Part of a small language model's weights.
Size: 8 layers, 3 heads of 32, vocabulary 2048, 2.1M parameters.
Architecture: RMSNorm before each block, rotary positions, no biases in attention or MLP, untied embeddings, normalized queries and keys, local attention windows, shifted keys, value embeddings, hashed n-gram embeddings, capped logits.
Each number is 500 + 50 x the weight over its row's rms, rounded and kept within 0 to 999. Layers, rows and columns count from 0. Numbers have three digits each. The size before them is the row's rms in percent of the matrix's.

# layer 2 MLP down (transposed), 384x96, rms 0.185, rows 313-383, columns 0-31
094:618428523544465533457550462540563521519489504548416438568583506505536519467531516517483504547547
099:479542368578498552495431426508469531471575548480679541442467609509513586435456480488577544439562
115:551449498527492492500430467477535535440500452434609506529449485568537517534473576512469494565437
100:485447567510512559567482472548476517533568516463518450501515485473538558457495567440533435423508
106:518483541580465534586449589486471467416565433498445536514421490463527492420587509531487456486464
107:450502495457546551586363449489480466541430490408436527459574489465455520521388564490483532505473
100:497480465478472499527563502504610486509461536537572439471474501514417481438367498574552540455490
093:519463526488513449394440561407395487423456470555562515492544479452442427429540559500504493531519
106:423493451528519549535584453500565495510480381538592567531520514512588565508556488575458524521526
115:522532476493504391630544497455430482516564489487542398424478543454538514537477592391488510513524
111:564491494407435566501469485362506587612583491479574493483475495464479468480481541571541449531424
098:498445530473554495513442498467429469503452391482400454465560484507543587472468499515585540465525
099:578449553477515452535533578410409484570581535484564525488534559560542486512394509437487508520406
099:534458539577482529443537474500560462488514486454508430517419506539431432404429545442411544542509
104:487481590471646540470492438536491530477532451583523475560477504474474566576526484493449455522564
105:550474562432473493460555529520619362450572481490493530517474515436532485499517478486482496480531
112:547458449439534478566434439545485527570500580419507528432465493527545470429521507528595527510565
096:431473463523487426503509540437533562460524599505533527570581566529565601499508471489544510450602
089:582575506470569514459447423532553565438499501509444484430487532523379468514493467521394520529525
104:508461455342477495544537444424466505539552440555483459509487525571506484500524489536545489502533
089:482425457581470409534395531483483507414550618506482479499500529544417505531492507523515481587414
100:452481509563474507535513556443495444446490501496514414503579475606500450448517438545488476570547
097:620461428453579548520500458347463432496491416545527497491503478558384509533339430502501500486598
103:493558566466466511551489513568517444398547569544408525498414579531550504421498428489441516483465
095:601524499495489519453577509476509498471505468471566451468522462508478469485591556510557515459563
101:461543485452520543534499519541551438483550638447575465513539495462431527554426561549507522494475
096:476511455460426472506426518521415523545453515564557531571525415510413434529545587531660473446505
099:530506526686517488486458507571512437561445537510456395449544552446541512509510478525495514476535
095:520432440596514522501426398472551432507591572550486519507504458465524520573542557542496528444544
103:443451545504525424383518480491518425613494457582554459531572480471439472529456500457448520439485
105:518560564574588538527480525556463502477556531506459527561476509580475520557507616389482495464423
096:508550392461478457469535584526548552531395429483502492539504511529457357477483443427437516480627
102:557501494554507504586528579517500479494468471429517543506439396484517560535495487427453509493527
117:482492570522525504427525510419487472440445464608479479395445463486543613457432526429483441579493
096:494508520353532402501546573478395578427495417446499532551488477518555567546531510472614476535459
104:497487553491492543420552377458487519452534544585576397487414457530536491511445499494499529454420
094:498537505462534476593449380491533484425420393529547506474531475561452575481516597555428541424585
102:479491428483490453420592561540566410470464496597482455606562548446472470486564504484544482516511
104:422553446503546580573448452521404549522505506529474506487429494495480516510466469488518480482435
099:512498502510412502495589567534384568570538590480517551539604493472575440490494577471481393526548
094:561495521508525487476456530568426427524451537440525587441497459531436483483628532508467449495526
094:440572538560583509462451460480414460490531490524586561515435474502561477492498456520518375459424
102:507577418496500351435466477546478527507470498565461561539614433527459432469499536567547466472485
093:431567460428518456407437539516536569430417451544487459455490551532496563494451454536523490545501
100:478458592574510502485567435466503487506495498467562459522404576540486463504508464526426486537581
089:513583525535466393444504485377514455487507427538445474533556471523431504525516488537474512514547
102:565474489547431548455481418559450486487515544543561475482464507497466598532513625543519527544511
106:389596460525555528556488477518512462470457518569570478634477460467543435437536473508491484413546
096:451487409464495520532451473436509488496505402455573406373446501486603514450517471494491485537530
097:424489554459542584587511439535446473572406466499513553479388481606488422539526551393535500455588
095:534536456547535456469483532531533524479440454580432516573410461499508478491470530533478539376518
095:548617524563521543508489496474433488542504476427460496522508530527430489497507547535538496545557
100:362414465473453604450491535545535486531547563573490498435527543507526516514493441516496509485400
100:557475419524550559396563482490571569448574492564601452549443560479541506470425528549491536550435
104:474514535453519458479528568532479514546449454433414565562479558622522445460516498522515522467516
104:388445418456593567568445490503448525514427483404594536435505561512462572592504491606497499465576
098:443543532447558494499458527547539526458523466502487438516534476536500609539416435526469581476605
093:496469527490532470482469533467506568408440488532439488528565559478526531480484432528526503478588
100:522468477480495610528506481580488505428497400502436463443404509552508515496453517477467471439472
100:475584506544484396431504517470490467466476520521521507489532591561408576457499510460465410424524
115:488508591490492545525542634502425480503507514468525466518473537501603501511426475411559489481529
103:428481446443511466511464494519398549576503459487570522421502480513539362471521508546514532470492
089:491496522577424528455402536586413584502476504465480485397365504501492559522438552548453534401539
099:588578478473469519443555526489489488544502479583559499481476413500452528473584548544426570518566
096:502556537414591419497501500471452435583435515487515474456490524446549481501601439512474586545480
100:463553523508491452500481539548431401511523492575454540470549494581433524492556575523537464404491
105:553520424413501492511459545458483409458580452533524544423498467539439449526503573432436478526458
110:591447578649573485520495556520527516502502487630510447540460524526470505492465508496501412457547
103:503488505485495466448567592511557486510431477455544573477461584484619510581472513567519531468530
089:473460491402466550495441525512556545427507493555515549512507581501469436570481445471511458506557
100:493542475514441549527521502605418544462480510448526366440553503615532486479532590489503502493489
# layer 2 MLP up, 384x96, rms 0.248, rows 314-383, columns 0-31
103:460487479576524486470512544550450520469471468467618531474485478485534510475472527546555535561481
112:644524502461525528566596553470492460474513550564520395540513508405514459446424588508541538487588
101:533449479589473516461506501524493499484517581541410483496521594508511437544546527455563472498505
102:488542501547507554572486547490566508434569465417415500461480481520537472483552460514500443439436
102:527491522593468492480574493474571491524401515523514537549565485499514511411429561447520421485594
100:496556544438383543486533535522458483545559510577365497451572487428519473584445515427577527440547
100:511509510498445591508503565552610491513541600500477470484622457521555508506579417512530518503523
108:547493475555436535501539522445494438545456551567449620482537543538537451538506492449540477464471
113:465486480546425426568447546529511507466496549484492594466485534438557536544512517540551614465445
105:464521420422484528511502442411518523543497466516503502542514448483513450550468386510536483527456
096:513465528535504511444544524595587451515498438499559540525446452490499428591494516595548425537432
104:461559443490429523428504490468588434435504445489542569507472529451522534453585383509501383461423
098:519490483384499541524510610424524529514530517528497526440470492520482420474582575461499490508438
108:465537596451580469497518493440406506436521498489535472550494539437461555551490486442431559504503
104:461503532372423531393489505444469513506426520552527465552439556495370471543470514495462518512499
107:518429582469535433467466511619515517428567462554529454495446531573509468529546585448485498528534
099:435485485498466435439398498529506560511557530495502495531530526443425574515402544442555468506456
100:502469468483521465429455560446564438523399465479519511510460529399537520657504417529538429496440
107:448548588519416433582527446499495528479488499502425461479455437575459558532488418482523441438542
089:495500465503469304426521462504483527510503515482465414578556523533467438462468519502491458477556
105:486485589519505484424480459473514517514568547590485451464457451542441496422547502545527425544433
097:567537527496466459522496491482476522450363451449521460393480452416487519494503474410568462432496
098:509471539500449358515489634445597588563511463538479505476468451455559568551578447474509455425425
089:451564456507573544519454521419475517462521513558467525505504521431486510562587581541569598435463
102:514499437476542551390515466538440344481446545451477448535519545501544464507492460614568528465499
095:519550532444551492495500563524515533489460584471500500588459526420434556459543434547544521524502
099:580543526518535534430509479520520507487508517419445463444449451470559459441424535438497487509507
095:503500539460488509582474582571416424396467547509507451510530500496516567524588536476500454470561
107:542546521545394466474434597509602517487490525478557410485506475488512425513463393472440477507438
106:497547551542354417457567533487401591557411501451472436473492497474562457438512584493532467584435
097:579444542413524507463572500568461502522558437395433526507509511484547464544501445414584503553511
104:584472474536562482428488440566419518508519555510426403492558402506521473395506472491563508485477
110:566560501506486487560592493563471537503441459520434496488431516510478514406437455441418495518563
096:536517492413598473570585483504432460492536475526543482579457493455551526566466586429555551575495
107:457415530542524501498462496497485443486471541519368567534540466511482464524531512422547502549530
101:477570467478551428493518494450532420418451418542456502525532449541488474534521470420489502570521
100:504575470469421505506637513475520516414532497543551449632559469551513515511512471497469497487514
110:434567626417508519498538458473478545470481455565410513509434440526506442358526552481510505586537
104:547495524491428558494568546482445479520439456501526572465552564434465490556511507430490508498561
098:459428462525466521531510524489479606497504450519513369466536501530580456508415492435456543473500
099:549469530490481541570498486529459582566488446416548452521483534470623449433506566461494543484566
111:512398460531513525511495606542541536568461482535412464433555514414549590529457543423559458495403
100:481459516464589443536521486487584594477447576515496536504490463510527536499449489422546481423571
103:561407503513539485463490507512533482418533498484505521479443601379540468462517559450466449502537
090:443503509466588570494499545454444524518398437480527444543492507403566529509496504551580450479494
099:487574480463504482479555502559430396476529461500499490493494491560455499551491415517506501514562
100:397555542530455393427502484550587480438510471550529548495424438471463453399464420588539406524440
091:480499483560538447515518541510483501512510540512411500411560463505498516472416551459542539500590
092:501498551474504591400507499458424509498477460435409467547434510459554476465488526440541444428459
092:556529491455538443564482492568537490538469536512433494562532495561509463501466510449501565462493
090:527545485383520569511572423585441552468541493452490511599576495519454519497483503590518450538463
099:458486547416485592497498464479508509409510466525495463531446488538476449476477518459537520588396
106:456526427420484511558391522526455627453504506513591561518487504453539434569444453502494487525539
106:455456477529530515406518519467482544488421493369526376490519491479581393475634508502565474508412
103:420518506528542518581454527391471492511428515549492517476480528534528652601463502469556442512491
097:424540562393440494407432507552500505449451438471515521541544553423485483528461464530463590461491
098:541483449449533465483512468521533565504478500587434431528457473457513474444524401526444448415562
097:430592558485511500445494500453483473554488562457520546498582530493570569444549445582473452438538
100:609544578511495484543563559501470472511487432507426533550544581590532468560511441474541575560421
113:550546504525542507410534594571502489511406553544434504478507512555522422567492488442487498574510
104:551446481417545458543486417546543458542469516522421529531459490612444452474473577443492529552453
100:503412619508591534493517591517469435526516459512414503525477550438525578557477565460539493470463
097:464511610501578538483520452511537501564469538500478493531535575532530478529473505553566548499467
098:489536420461554416427608533445471466449448509466570483495455538453538537486475466448478526556513
108:539472455490408542546589457573452487531490476527435440434471489482539505526470523565420464492540
102:507489556472487535518473524424589495562534559565469493412498492570468489506469517416536562483567
107:519511488469460480534487487475451507437427508475480437515599517528533439519549511528463424525466
107:605560459496461463563487530460487487544422569528429549497514506445504524497484500467447514461479
092:519483490600571487507534503515533454515519504455534486518523548529546453488519476557533494460546
098:576528552488425502535498556584515417492421499436433491517470469536462545521478523480535470517481